{
  "num_hidden_layers": 10,
  "hidden_size": 384,
  "num_attention_heads": 6,
  "num_key_value_heads": 6,
  "head_dim": 64,
  "intermediate_size": 1152,
  "vocab_size": 8192,
  "hidden_act": "gelu",
  "norm": "layernorm",
  "norm_place": "pre",
  "norm_eps": 1e-06,
  "positions": "rope",
  "rope_theta": 10000.0,
  "rope_fraction": 0.25,
  "qk_norm": false,
  "attn_scale": 0.125,
  "bias": "all",
  "tie_word_embeddings": false,
  "parallel_block": true,
  "init": "normal",
  "init_std_qkv": 0.0209,
  "init_std_o": 0.0209,
  "init_std_up": 0.0209,
  "init_std_down": 0.0,
  "optimizer": "adamw",
  "learning_rate": 0.000776,
  "beta1": 0.9,
  "beta2": 0.99,
  "weight_decay": 0.19,
  "lr_head": 0.00549,
  "max_grad_norm": 2.0,
  "warmup_steps": 532,
  "schedule": "wsd",
  "decay_fraction": 1.0,
  "decay_shape": "linear",
  "final_lr_fraction": 0.0,
  "batch_tokens": 32768,
  "max_seq_len": 1024,
  "doc_mask": false,
  "train_tokens": 282200000,
  "max_steps": 8613,
  "dataset": "wikipedia_en"
}
Each number is 50 + 15 x the weight over its row's rms, rounded and kept within 0 to 99. Layers, rows and columns count from 0. The size before them is the row's rms in percent of the matrix's.

# up: layer 4 MLP up, 1152x384, rms 0.0407, rows 1089-1115, columns 256-383
# down: layer 4 MLP down (transposed), 1152x384, rms 0.0307, rows 1089-1115, columns 256-383
up1089 109:65 59 37 31 67 60 51 77 69 45 38 60 52 61 54 38 50 76 64 54 34 24 25 61 48 62 55 55 52 45 46 62 58 75 59 49 85 54 71 73 65 73 52 55 51 60 54 50 67 13 49 67 49 69 66 58 35 42 41 54 36 66 65 54 37 60 74 32 14 59 74 60 50 42 19 50 61 51 17 30 60 67 69 63 66 55 47 53 46 28 46 61 45 46 65 41 32 65 79 27 67 36 42 32 64 46 38 56 52 59 62 46 49 52 42 72 50 70 78 62 40 36 59 56 57 34 62 63
down1089 120:25 43 37 66 63 45 82 27 66 68 44 35 80 64 41 55 48 37 47 42 64 71 37 60 51 79 38 80 58 42 51 38 50 48 52 53 62 61 29 52 32 35 39 70 50 53 50 67 54 56 74 56 76 50 36 69 35 60 44 49 45 60 48 35 36 21 49 64 45 51 72 49 31 29 49 41 62 59 56 47 63 33 51 68 51 60 43 72 50 33 21 46 56 51 52 70 67 55 65 21 38 31 55 53 29 41 63 56 56 93 48 37 79 42 40 47 55 38 40 54 41 30 46 47 56 42 32 39
up1090 105:31 53 38 55 52 60 39 49 56 43 54 50 26 70 54 47 46 57 51 68 78 52 33 38 66 54 44 37 44 51 33 49 37 61 26 42 75 70 49 43 56 76 28 80 62 59 65 51 53 41 50 49 56 61 65 40 52 50 31 46 51 55 59 72 40 55 47 50 42 32 38 47 69 57 34 38 52 57 41 36 24 22 40 67 60 38 66 50 38 30 49 46 21 57 60 62 58 46 73 41 24 59 28 51 26 32 73 39 53 26 40 37 49 66 32 31 60 40 47 75 48 44 65 58 47 71 51 50
down1090 099:58 49 67 65 56 37 99 23 39 22 27 72 41 51 69 56 64 47 39 43 28 67 67 51 29 59 48 51 51 47 66 61 42 60 56 50 61 53 71 45 64 57 59 17 50 51 54 36 53 50 44 32 57 39 58 16 40 52 57 76 49 60 48 43 23 45 46 36 39 36 08 45 34 65 19 52 55 78 44 49 62 41 08 61 52 26 59 33 47 58 36 37 34 65 45 39 64 47 57 65 33 50 71 65 30 44 60 28 54 55 31 45 56 55 49 46 59 14 86 35 79 75 44 17 50 27 37 62
up1091 111:49 39 32 55 42 50 47 53 56 56 69 46 46 41 51 59 27 46 24 46 49 54 42 41 60 59 34 26 28 44 53 24 38 54 14 67 75 63 62 59 76 64 50 55 59 63 46 69 58 39 50 51 68 45 73 63 61 66 43 58 26 53 57 67 31 35 67 46 34 40 62 67 48 60 13 35 67 54 68 17 20 63 63 55 57 49 27 34 52 35 69 56 30 28 50 16 61 65 62 41 49 68 48 35 45 51 26 70 71 24 51 84 13 55 76 45 39 60 39 59 33 14 37 45 32 54 61 48
down1091 106:40 41 16 75 41 41 62 47 37 64 66 61 46 55 31 32 43 53 50 47 38 28 42 70 59 44 64 57 42 32 61 30 21 58 55 65 45 65 26 56 42 41 49 49 29 35 47 75 42 48 47 62 59 60 18 67 56 45 59 42 51 59 56 53 43 55 56 52 65 36 56 34 65 61 62 42 61 29 34 51 62 48 49 54 51 66 23 62 10 39 62 45 63 47 37 74 63 44 46 25 65 49 70 36 40 64 80 59 55 49 62 59 60 41 42 37 60 41 50 56 50 47 45 46 46 72 28 64
up1092 095:55 22 56 53 60 50 56 56 26 55 36 59 51 30 54 72 55 72 35 50 65 47 48 41 58 48 32 40 58 53 24 63 54 70 39 44 54 51 53 70 37 63 44 46 41 66 61 38 47 58 86 27 50 43 91 47 57 70 34 60 61 44 52 56 35 36 60 57 31 74 67 74 52 70 46 62 25 54 41 29 17 54 56 42 49 28 51 44 63 30 47 52 57 22 57 22 51 47 67 41 70 32 49 31 44 59 32 61 66 24 53 67 59 54 64 33 65 70 58 74 59 20 57 32 58 42 35 62
down1092 094:79 38 74 35 33 28 67 41 63 58 61 25 36 42 57 30 29 57 74 58 43 46 45 36 53 36 64 50 58 45 61 49 43 58 59 75 46 54 34 57 52 38 13 69 50 36 82 32 48 60 52 67 63 65 50 33 56 54 45 56 10 39 51 74 52 64 47 42 36 53 37 38 76 16 42 48 66 45 30 34 51 69 67 47 25 63 46 57 24 35 50 38 73 43 69 55 59 48 60 64 51 67 61 65 33 63 50 42 49 51 48 51 43 52 58 61 51 47 38 68 64 66 42 69 81 77 40 55
up1093 102:54 64 30 59 66 67 38 72 73 77 60 50 30 75 37 40 62 45 68 51 67 50 66 30 64 54 48 38 51 40 68 66 54 38 68 40 46 57 66 49 54 62 21 56 43 59 84 15 24 33 34 30 48 37 37 53 56 52 42 55 27 53 39 43 69 56 82 16 57 59 71 39 67 77 44 49 66 21 46 49 46 18 62 62 51 46 40 36 43 35 59 51 60 56 54 29 37 53 60 53 54 64 19 42 46 37 68 33 69 61 54 44 57 50 41 41 48 64 54 67 61 25 21 55 46 56 53 26
down1093 106:66 68 49 37 52 43 70 70 67 04 49 54 64 51 67 62 30 47 58 40 34 84 29 66 49 42 53 48 47 45 36 84 68 66 67 60 64 28 68 47 63 16 35 11 54 61 36 53 54 46 43 73 60 48 37 55 65 78 28 46 49 32 65 41 65 69 58 33 24 53 43 75 54 86 58 47 52 43 43 47 29 73 52 63 55 56 59 58 41 32 55 31 44 63 43 21 64 28 58 45 65 68 51 69 62 38 39 29 31 42 62 48 55 41 37 57 58 65 40 60 54 55 47 73 51 30 82 40
up1094 089:54 37 53 68 48 54 45 66 45 58 60 49 70 81 57 36 84 39 28 66 63 02 41 39 35 40 62 14 29 29 37 49 59 69 58 54 55 42 50 42 72 63 51 57 29 40 64 65 70 34 59 42 63 88 58 38 56 49 56 48 36 75 56 37 55 41 53 56 25 59 56 51 64 69 58 64 38 44 60 50 54 31 50 52 67 33 44 20 39 34 42 60 41 11 67 47 33 64 38 49 32 33 49 52 31 74 61 56 64 60 44 34 30 19 48 42 47 39 70 73 24 41 51 60 41 23 63 61
down1094 104:20 53 46 41 31 49 64 36 57 49 54 55 40 32 53 37 21 44 46 42 47 74 51 53 93 58 57 68 73 70 79 51 36 00 60 46 43 34 61 58 53 48 43 46 86 59 50 42 18 68 41 46 29 31 41 50 49 37 55 42 61 38 41 53 43 48 20 33 73 43 59 28 47 47 52 34 67 57 35 77 58 56 32 57 35 65 53 84 53 61 49 59 48 85 24 48 42 36 46 77 57 57 64 60 63 68 59 47 35 46 46 38 57 75 27 70 39 55 39 29 70 57 60 58 61 63 34 35
up1095 092:44 39 37 33 64 22 48 49 50 59 37 88 27 56 57 47 83 56 31 47 44 36 45 19 45 33 68 47 66 38 35 63 47 57 71 30 44 66 31 80 39 47 69 72 46 40 33 54 67 42 68 43 47 46 44 44 69 65 43 51 47 58 49 61 48 38 47 67 43 66 33 68 50 35 58 49 69 18 62 56 48 29 48 50 85 25 90 72 56 67 57 39 59 30 67 55 56 45 31 30 57 67 65 21 67 37 59 43 61 80 34 46 63 41 64 43 42 54 42 33 41 42 89 38 43 41 67 44
down1095 088:83 44 53 49 22 70 43 56 40 45 56 53 57 49 51 34 52 62 31 55 66 70 34 79 39 62 22 48 62 58 43 54 51 59 30 59 67 42 62 69 62 60 35 99 59 31 40 45 39 31 49 45 54 48 56 69 39 45 38 76 45 23 53 37 29 58 59 40 71 36 62 43 57 48 51 65 43 59 61 71 67 57 43 34 40 59 33 46 17 44 46 55 50 46 52 39 69 47 69 43 36 53 47 72 30 58 49 56 41 29 60 85 74 44 54 51 49 53 56 49 53 61 58 40 53 54 53 32
up1096 103:64 40 34 36 74 52 06 58 52 59 59 56 24 37 47 37 38 75 26 64 35 46 52 67 57 40 71 45 42 64 43 57 54 62 36 37 53 34 45 37 16 60 51 57 69 20 42 73 41 30 55 23 40 75 62 56 36 39 64 51 40 37 39 65 62 44 73 18 57 63 47 53 56 28 43 50 62 36 47 26 45 59 34 15 38 32 54 28 55 60 52 50 48 36 36 25 48 48 86 59 50 34 36 50 74 36 30 46 77 85 72 78 66 41 58 57 53 57 41 68 46 37 78 70 30 42 80 56
down1096 112:57 70 47 46 66 74 56 57 52 68 57 51 32 42 53 56 52 52 59 33 65 33 75 46 49 44 41 55 47 52 53 36 25 61 43 35 53 67 44 50 61 37 46 57 55 79 19 37 65 46 65 58 68 60 47 57 45 63 33 70 43 55 54 39 65 40 49 79 68 49 33 82 36 45 49 59 36 38 49 62 69 53 36 29 54 64 44 60 46 56 29 03 45 46 48 46 77 33 43 29 59 26 59 13 61 48 39 52 66 49 62 52 64 69 18 58 40 10 29 25 46 39 65 53 42 67 39 38
up1097 104:39 38 65 31 49 45 46 51 20 34 46 74 60 49 44 64 58 72 63 68 78 54 60 67 42 39 31 32 48 42 39 47 62 53 58 68 74 20 49 30 52 49 66 53 41 60 40 60 60 39 53 33 43 42 75 47 58 31 35 72 51 99 44 51 50 35 67 46 51 58 39 70 40 31 50 48 76 48 78 28 46 38 29 58 80 36 47 28 56 55 57 52 57 65 60 26 27 44 56 49 40 19 49 42 61 50 53 40 46 44 38 61 52 49 50 22 36 42 37 69 38 53 74 65 40 43 70 45
down1097 104:30 22 36 56 53 46 34 44 44 49 34 44 51 66 71 73 39 52 32 42 70 59 68 39 36 59 78 52 59 44 38 26 24 35 49 43 98 57 41 44 49 32 27 64 78 54 47 31 47 58 41 34 45 58 54 58 61 46 41 54 48 24 34 63 56 56 72 74 32 47 38 37 54 33 58 55 38 76 50 44 29 51 42 99 47 65 55 45 50 49 32 33 69 54 38 50 62 61 55 51 25 43 55 68 51 00 34 55 29 62 62 61 46 49 40 53 74 19 44 54 53 71 48 47 29 27 36 41
up1098 096:61 36 33 53 72 72 46 55 78 60 37 51 38 32 46 42 59 59 44 49 57 57 46 51 38 59 34 49 41 64 64 38 63 39 37 48 72 43 66 43 42 42 09 63 72 69 58 30 39 53 49 44 27 65 77 54 41 71 35 74 32 47 26 47 48 57 67 38 39 54 69 60 37 70 62 40 75 32 39 22 50 40 47 84 55 32 54 54 53 36 43 47 68 46 68 41 51 50 23 36 62 55 31 46 50 45 67 48 55 40 25 80 55 50 34 28 26 47 80 71 71 36 38 25 45 52 42 45
down1098 088:71 70 55 34 44 44 39 27 14 43 57 57 40 53 08 34 30 61 27 37 27 66 53 33 70 35 57 44 49 52 41 46 35 54 27 64 51 39 54 40 47 44 61 31 48 38 56 32 62 53 55 33 51 61 47 63 74 47 56 45 87 49 55 66 57 56 18 31 48 48 75 77 20 45 47 43 66 51 34 81 57 69 52 90 49 70 44 89 54 48 36 63 30 58 60 43 60 42 54 43 74 58 52 79 60 35 44 63 20 55 42 42 29 61 62 56 64 33 81 38 71 34 73 72 58 39 40 50
up1099 101:69 61 47 70 40 54 39 65 34 80 38 68 57 57 52 45 63 51 59 60 27 40 24 63 63 53 60 48 57 68 25 65 55 58 43 59 35 43 49 70 20 54 66 62 39 82 63 25 63 50 51 37 35 40 23 49 51 68 30 51 49 53 44 27 83 24 53 52 32 67 37 41 48 58 45 49 28 45 84 61 70 67 54 51 38 58 37 53 61 46 60 93 50 52 33 77 56 61 59 47 63 34 54 54 29 65 61 25 60 68 65 58 24 58 81 42 56 36 50 65 26 32 43 25 30 50 48 55
down1099 102:47 37 50 52 22 60 59 45 73 56 53 54 36 38 74 38 29 68 55 45 60 43 52 76 52 27 72 43 43 99 47 26 62 54 47 53 51 31 69 47 61 55 58 60 56 45 72 57 55 38 50 44 31 55 53 54 36 44 49 11 55 45 69 45 37 83 63 30 51 48 38 52 36 56 46 39 21 53 35 47 47 42 18 46 51 46 35 44 37 46 47 13 34 71 63 49 78 59 67 58 40 29 56 52 64 48 71 66 79 27 56 64 22 41 55 43 42 41 36 44 63 58 56 41 22 55 11 47
up1100 102:50 72 40 67 40 40 68 52 71 72 67 53 56 48 35 56 77 64 42 49 29 41 49 91 66 31 28 37 28 62 79 66 42 72 39 35 17 65 49 45 28 37 31 33 70 69 57 48 52 60 44 22 43 60 39 50 45 53 49 47 44 83 54 36 56 31 39 61 35 51 29 43 61 47 22 38 59 47 52 12 24 59 69 40 51 48 41 45 55 54 49 74 61 43 52 35 43 88 66 55 62 64 46 33 53 46 58 33 57 61 29 58 44 37 51 24 55 59 64 73 58 52 60 45 35 73 41 64
down1100 101:40 55 57 36 39 50 49 33 37 53 48 43 33 52 41 32 71 37 63 22 90 66 73 24 57 49 46 26 57 69 56 21 62 33 42 72 33 51 47 43 68 52 87 25 50 42 34 75 42 38 57 64 50 52 40 38 41 25 71 58 76 20 71 57 69 56 46 60 50 54 76 46 34 59 78 32 55 49 70 87 47 10 34 52 32 47 49 58 56 49 78 45 40 58 45 65 54 35 45 46 42 75 36 62 45 69 40 64 40 56 42 56 60 45 39 52 56 42 88 44 47 70 33 63 42 33 17 66
up1101 092:28 30 34 55 65 20 55 65 49 54 55 55 43 71 53 41 50 55 20 63 45 32 55 68 79 71 57 49 42 38 51 73 61 35 57 23 68 78 62 72 31 68 48 58 71 77 68 37 66 42 48 45 35 66 33 56 80 94 47 56 49 49 56 54 58 72 43 32 60 22 32 38 64 45 36 29 73 56 35 30 39 26 26 59 52 29 50 56 45 34 54 44 51 36 39 59 46 77 55 44 35 57 51 48 60 43 60 49 49 38 66 43 29 53 52 29 49 47 66 61 65 37 51 28 60 67 55 32
down1101 094:74 57 54 48 39 54 52 55 44 57 37 23 27 53 69 53 38 66 41 50 42 53 75 84 16 41 53 45 60 65 47 62 69 55 60 38 39 53 63 86 58 42 64 44 35 39 43 49 32 44 50 52 59 42 75 46 52 42 46 38 55 45 69 55 48 38 20 46 43 33 33 64 29 60 58 66 24 70 49 53 65 64 37 62 70 59 45 43 15 76 50 25 59 61 67 29 82 35 27 61 61 37 52 71 35 69 55 53 34 53 53 54 63 49 44 79 43 44 31 24 46 82 43 26 57 45 60 44
up1102 095:56 40 18 60 38 38 41 67 52 51 48 55 57 44 51 73 59 58 60 54 56 39 67 74 27 48 43 56 58 47 41 40 58 71 56 31 76 66 24 46 67 71 70 69 59 51 55 28 40 35 60 43 37 45 42 68 40 78 38 48 61 55 70 31 52 37 54 40 47 66 62 59 39 52 50 54 43 49 78 66 71 38 71 57 27 58 20 23 61 38 66 53 65 69 36 43 32 84 62 29 51 34 68 50 43 44 41 47 46 49 42 70 55 44 67 78 32 53 51 59 34 43 34 45 45 37 61 37
down1102 091:58 44 53 43 44 61 60 23 43 61 46 51 57 28 47 40 42 29 46 34 56 53 40 60 32 41 43 48 68 73 57 68 54 58 61 59 46 45 63 31 52 46 43 31 66 76 48 65 56 64 55 49 86 38 54 45 42 78 35 51 26 35 68 60 40 85 38 51 52 65 51 60 37 21 67 36 48 40 52 56 49 66 45 51 72 53 20 41 69 66 52 61 66 57 45 32 66 16 48 53 83 63 59 63 38 33 19 44 39 88 55 63 32 62 59 27 59 35 43 46 71 53 49 50 61 50 53 25
up1103 098:42 66 11 63 51 51 43 51 61 22 58 59 63 57 61 66 42 52 45 44 70 16 36 65 45 68 60 43 50 45 34 54 88 42 54 76 77 79 46 47 58 62 62 46 49 79 73 53 74 30 38 66 57 48 61 61 42 81 56 48 59 38 55 27 17 27 56 56 47 54 81 52 48 25 62 51 55 24 57 60 50 47 79 40 45 62 27 51 52 50 48 44 76 56 72 53 54 60 99 33 34 33 34 60 48 55 59 48 34 22 59 38 68 24 25 74 58 75 61 89 45 16 44 45 58 50 64 57
down1103 104:50 60 53 64 44 47 47 48 46 66 55 50 48 34 37 43 57 44 41 36 75 50 61 31 33 51 62 30 54 40 82 42 55 58 68 34 13 42 32 21 75 70 33 44 53 32 39 49 43 60 39 50 55 19 59 41 44 31 44 64 38 48 53 67 49 74 38 72 26 56 23 56 43 47 34 60 38 56 52 50 15 47 04 39 80 38 60 47 43 26 41 58 13 60 27 69 56 46 32 50 52 47 56 26 55 27 38 33 74 88 59 65 32 92 62 37 37 49 37 24 32 55 59 27 77 45 56 48
up1104 094:52 35 32 54 73 56 49 63 41 50 34 62 57 81 44 59 45 86 68 52 62 44 35 57 74 75 49 41 46 55 53 50 50 51 57 20 47 53 08 29 47 83 54 39 71 83 36 65 52 45 00 29 28 68 40 62 63 34 42 45 29 55 52 41 63 58 36 54 68 31 48 51 76 46 59 46 49 63 65 50 53 46 51 48 56 37 34 57 59 41 81 54 52 23 39 69 52 59 32 53 34 38 54 64 80 45 59 22 57 27 52 59 30 54 32 49 25 80 50 34 35 45 44 53 62 56 45 45
down1104 095:77 68 40 34 55 48 56 37 51 87 43 34 58 22 59 22 34 32 64 22 58 40 43 40 23 62 56 24 41 73 55 61 63 45 60 43 58 46 23 34 76 40 58 74 33 38 34 68 46 61 80 62 37 17 64 56 42 40 46 40 60 58 55 61 20 61 73 54 28 41 70 62 25 60 61 43 78 35 41 49 41 38 42 52 57 58 53 33 54 54 58 53 09 56 49 51 65 27 44 59 52 43 32 62 46 94 59 47 51 69 40 61 55 55 29 69 57 37 66 53 34 63 38 32 38 23 61 76
up1105 088:13 57 54 47 64 28 18 62 48 52 50 55 57 63 38 19 50 43 44 71 42 64 53 53 35 41 47 68 46 78 15 34 56 84 72 24 69 64 33 40 38 79 53 59 53 23 40 77 75 44 46 51 70 57 43 48 46 71 71 43 54 48 91 39 54 47 55 24 53 48 42 71 52 44 47 43 62 53 53 61 27 34 25 41 43 53 84 54 41 38 55 59 44 41 76 34 40 71 64 38 53 33 39 51 40 41 44 68 38 56 52 57 53 48 47 56 35 49 32 46 37 25 78 61 77 44 59 69
down1105 092:69 49 35 58 55 77 57 47 66 30 40 45 27 39 38 68 56 64 62 44 51 57 67 40 26 85 56 32 73 51 55 75 40 24 38 70 44 39 67 52 65 47 33 68 46 67 82 23 42 59 54 36 25 32 69 36 62 58 54 60 50 46 39 64 42 43 54 68 30 52 71 55 59 66 74 45 37 37 48 32 58 53 62 32 47 52 40 43 56 44 65 50 51 53 44 45 44 54 32 54 63 62 76 71 55 39 42 49 71 54 55 75 71 52 33 70 56 54 40 31 57 51 05 54 56 53 39 33
up1106 091:11 57 38 69 70 36 63 48 53 86 70 46 30 63 34 62 61 59 29 39 75 51 17 51 84 61 74 44 39 50 51 17 29 40 27 56 38 74 59 12 53 81 45 64 46 28 62 61 53 55 66 42 24 43 52 48 43 41 54 44 49 61 38 55 52 20 40 36 25 43 27 60 77 79 49 70 38 62 68 34 58 36 46 61 53 52 52 55 48 44 63 54 72 44 64 57 68 34 81 61 35 41 45 34 57 32 62 31 66 48 33 48 35 42 32 71 54 60 36 83 30 33 73 61 52 43 46 58
down1106 095:58 26 59 23 33 61 29 47 30 52 64 67 59 59 84 43 53 58 72 43 43 69 61 45 19 61 54 49 50 40 29 49 40 63 43 59 56 61 38 78 66 26 41 57 37 55 29 14 53 44 49 57 67 54 37 50 28 46 39 58 78 29 35 17 49 66 76 67 69 59 47 28 35 52 57 48 56 52 52 65 11 74 53 38 23 51 35 61 84 55 36 48 28 54 50 62 28 49 24 67 50 76 33 34 62 38 49 63 46 58 71 59 45 67 41 45 62 63 53 49 63 35 48 22 60 66 44 23
up1107 087:71 02 49 26 73 79 63 58 22 34 39 39 65 46 55 72 61 91 46 67 41 59 59 40 57 38 41 44 48 57 27 61 45 50 67 25 83 48 47 67 41 62 58 59 45 48 43 56 45 49 52 18 31 65 40 76 58 52 47 63 15 45 45 51 40 28 63 43 56 73 59 49 66 50 32 45 51 48 20 32 17 52 63 64 46 19 46 25 33 29 46 43 29 34 45 21 71 43 53 40 73 32 37 35 69 39 25 69 69 66 72 47 58 38 46 29 38 58 33 45 36 52 49 30 22 50 49 40
down1107 091:30 69 59 27 45 73 50 46 61 62 57 19 21 29 77 43 38 62 44 33 53 32 56 57 09 30 58 59 43 30 68 62 87 77 22 53 44 65 47 30 26 56 27 60 54 40 62 62 71 63 47 62 35 44 60 48 57 50 54 45 81 34 42 37 48 56 41 70 35 31 37 64 68 49 58 60 54 59 39 56 34 58 53 50 26 79 13 68 59 61 50 26 39 60 73 42 73 61 55 51 49 53 45 44 48 69 53 60 54 49 47 52 33 54 51 49 54 76 54 62 68 50 45 40 27 31 52 53
up1108 090:51 48 45 48 62 49 78 57 51 41 96 47 43 54 30 25 63 66 59 92 40 50 26 62 49 58 57 37 52 51 25 61 27 50 70 71 38 56 41 52 38 38 60 79 51 62 43 52 80 37 51 50 38 53 23 43 40 47 67 63 29 41 71 31 44 28 43 28 41 56 38 57 62 50 45 42 52 52 74 29 60 41 81 41 67 51 38 73 67 53 58 51 48 48 41 50 67 59 58 43 52 45 27 41 31 55 66 58 54 74 48 65 43 67 61 51 52 58 68 69 51 14 37 46 53 49 60 65
down1108 091:56 43 64 83 45 49 40 43 40 41 53 27 44 51 86 48 34 64 38 31 36 64 63 27 09 41 57 52 54 53 64 39 36 59 40 46 37 74 36 32 69 55 47 54 23 48 30 83 37 80 50 31 62 19 39 55 50 52 12 47 66 55 47 23 56 55 37 80 29 54 52 62 36 54 40 70 44 52 48 12 37 56 58 41 23 60 37 47 63 31 70 23 81 54 58 61 42 60 53 65 62 58 38 44 37 35 12 58 67 62 91 47 54 64 42 49 41 37 36 46 52 65 64 43 55 42 50 33
up1109 079:57 67 45 61 71 46 53 84 80 70 57 77 42 52 24 48 90 63 51 51 68 47 55 51 50 35 38 68 32 68 29 64 72 59 60 48 68 44 40 33 55 64 62 43 48 55 42 57 70 24 63 25 53 37 73 33 44 90 71 83 52 61 57 35 37 38 46 37 56 32 51 67 43 41 36 46 58 44 41 48 39 22 27 43 54 24 54 57 45 45 81 37 68 45 53 52 61 50 71 16 44 40 42 18 37 36 34 73 80 55 43 56 61 47 71 64 70 51 47 68 42 40 69 48 47 46 66 58
down1109 105:28 73 42 45 64 45 46 93 55 56 37 65 61 61 53 30 65 46 57 46 48 43 60 34 55 58 58 79 44 69 36 59 55 60 62 26 64 53 48 47 53 63 52 48 52 36 41 44 68 14 64 34 60 48 49 56 58 73 60 68 40 47 68 42 54 56 44 37 48 50 45 68 48 45 35 53 76 48 39 62 37 44 33 54 45 30 54 48 28 44 63 42 50 45 58 37 64 58 65 00 29 38 47 20 40 16 53 54 73 46 56 31 62 55 74 69 78 26 56 52 52 55 61 46 45 56 72 46
up1110 088:57 24 38 40 49 62 35 47 46 29 46 80 61 67 56 52 56 40 62 48 59 47 39 48 31 31 59 18 61 31 39 35 79 66 70 42 52 44 56 47 48 66 75 50 28 53 70 47 44 58 70 52 66 69 64 52 70 27 31 56 64 99 66 24 64 56 56 24 30 38 64 82 58 66 57 63 49 22 68 60 37 27 44 38 45 22 37 42 55 62 56 23 53 30 46 57 27 35 52 51 49 55 28 47 56 51 68 57 57 63 81 36 51 36 67 56 68 28 34 56 43 49 59 48 32 46 46 51
down1110 087:31 15 53 78 60 36 32 44 18 61 59 50 48 73 53 65 22 54 56 68 54 42 44 67 46 63 69 20 64 55 59 68 25 40 37 49 49 42 24 44 65 29 35 69 68 68 49 41 50 80 65 55 58 55 39 52 52 59 49 57 68 29 35 61 54 48 16 25 75 63 76 40 57 41 62 50 68 39 35 58 44 26 41 57 63 78 60 56 46 34 22 49 58 52 27 66 42 57 54 69 46 40 48 65 46 99 58 52 24 38 45 48 49 41 51 58 30 70 39 43 65 27 54 87 53 47 48 48
up1111 099:64 47 46 60 56 54 66 47 63 43 23 66 45 55 52 33 53 50 77 55 52 45 27 63 42 52 61 32 41 61 69 44 41 54 29 52 57 26 45 22 75 56 62 40 69 63 39 29 68 56 52 15 63 45 55 40 73 35 67 53 25 79 57 49 42 34 85 47 59 60 72 44 56 20 41 66 48 14 35 54 68 46 63 22 63 47 38 45 56 39 39 71 49 36 58 70 29 62 42 41 68 38 51 24 66 32 45 66 62 46 38 39 17 53 57 60 50 54 43 56 14 38 33 62 29 59 70 28
down1111 101:29 67 41 42 32 31 59 40 55 36 60 37 42 55 36 46 82 31 60 53 49 49 53 37 67 62 57 35 55 19 47 45 52 69 61 48 39 31 58 49 71 32 62 53 49 72 44 49 40 29 51 25 39 64 22 72 41 32 38 40 68 57 66 58 47 52 72 54 67 58 09 48 68 36 62 55 54 55 51 52 56 18 51 78 45 41 47 36 47 45 63 51 79 59 66 50 42 77 50 72 41 68 74 39 46 45 46 51 57 62 65 46 45 25 47 43 70 47 46 31 51 57 52 54 49 51 70 51
up1112 084:50 51 47 70 58 32 62 62 42 52 67 31 59 48 49 18 31 76 52 51 56 42 68 62 54 36 31 30 37 44 94 58 46 60 44 20 58 53 59 55 36 43 45 44 59 64 23 49 76 46 65 25 36 59 48 41 62 75 40 63 46 46 50 53 65 47 27 45 53 67 68 47 30 23 57 39 43 34 58 49 24 53 61 62 53 37 51 44 64 51 22 56 58 46 39 26 29 68 46 50 50 47 42 44 40 53 24 28 44 48 30 26 44 48 66 53 36 73 32 30 63 45 72 56 41 39 47 43
down1112 088:55 43 51 22 50 57 56 28 24 31 53 33 40 39 78 53 53 49 61 40 30 48 21 52 37 54 64 46 53 47 37 57 39 33 44 62 66 29 47 57 57 54 76 38 41 43 36 60 46 78 34 69 73 49 71 36 43 48 58 54 60 64 45 53 24 56 57 51 37 38 15 71 40 84 28 46 71 83 45 26 37 55 49 26 26 65 49 57 21 57 39 26 27 74 55 44 62 16 79 73 34 51 53 63 73 98 69 50 51 44 58 68 63 62 27 65 58 48 59 67 29 55 21 34 57 56 32 67
up1113 096:69 55 57 62 50 68 58 73 36 53 33 46 49 42 29 44 69 69 46 62 52 36 52 53 35 40 42 67 24 74 46 55 34 59 50 28 55 68 84 65 54 50 69 48 62 58 82 37 67 34 43 30 45 54 54 56 62 54 74 46 43 76 19 39 46 27 35 49 41 64 58 35 58 83 39 54 91 52 54 53 54 35 55 77 57 57 78 21 47 19 62 66 45 44 68 47 45 41 26 47 78 49 59 54 24 35 32 48 83 26 52 35 46 59 57 50 69 57 59 72 46 61 44 60 34 49 39 61
down1113 097:46 35 53 41 56 41 53 25 56 60 38 44 61 37 27 31 63 72 47 35 50 54 39 62 59 73 49 37 45 33 50 79 52 41 57 32 71 18 46 66 61 33 57 33 46 42 42 16 48 52 45 66 65 45 23 59 34 56 30 40 55 30 74 66 44 39 17 31 50 44 57 55 28 58 56 76 52 22 57 62 73 55 25 39 41 65 38 24 41 57 52 60 34 48 51 38 39 46 32 52 20 51 74 69 54 64 66 60 49 40 36 40 58 40 40 52 47 35 38 59 49 39 32 47 39 59 57 28
up1114 097:50 53 26 16 46 28 80 53 58 36 63 66 46 52 52 82 45 37 69 55 56 42 50 68 55 68 57 57 64 28 32 30 42 54 22 46 38 52 40 48 61 50 58 79 34 85 43 26 57 32 23 68 63 26 15 49 53 64 61 61 15 65 87 53 74 53 51 51 58 56 42 46 56 24 46 49 35 40 82 44 58 19 68 52 60 55 33 39 51 38 62 42 32 58 77 79 49 62 58 37 40 33 28 56 40 33 58 60 55 81 30 59 50 39 57 36 58 28 70 44 46 08 43 39 53 57 79 67
down1114 100:28 29 39 54 36 51 45 42 31 20 47 71 39 47 59 52 25 58 47 46 43 47 51 34 57 32 28 35 42 55 58 72 51 53 62 53 51 70 78 19 47 51 43 57 32 85 61 50 34 57 65 73 54 55 60 51 50 70 09 54 48 54 35 76 55 54 45 59 96 46 54 37 25 54 49 56 53 51 28 57 54 27 47 21 45 34 55 62 43 29 65 25 46 83 48 30 64 36 35 46 38 66 55 53 66 42 37 55 44 67 55 40 39 57 27 47 41 46 25 09 28 58 51 67 56 45 49 54
up1115 095:44 74 37 41 47 33 23 45 66 52 70 79 31 31 48 46 88 60 38 56 25 65 24 72 16 60 45 51 57 30 54 38 52 49 45 42 44 37 56 46 22 19 53 70 52 83 57 34 54 45 56 45 53 31 58 30 60 57 64 67 22 60 48 51 66 55 26 52 30 39 58 72 54 40 57 90 52 54 61 52 37 33 83 50 61 49 38 67 78 45 51 88 59 45 23 55 36 55 58 48 25 59 30 48 19 58 53 66 39 58 25 76 26 53 78 75 48 43 88 73 42 47 64 19 59 59 56 30
down1115 089:46 54 52 57 53 58 57 29 56 72 26 52 46 31 76 34 60 60 71 47 42 34 79 50 46 56 59 27 76 52 51 57 74 55 42 59 49 40 56 29 38 40 62 48 70 43 89 46 34 61 57 62 47 65 29 72 42 29 55 26 36 52 41 64 23 50 30 41 73 55 37 38 58 47 69 51 42 57 29 76 51 35 39 64 55 60 32 42 39 41 44 48 53 76 78 41 49 54 35 46 60 36 56 67 49 78 42 26 50 28 40 55 71 51 19 58 44 57 70 51 52 91 61 58 25 49 21 60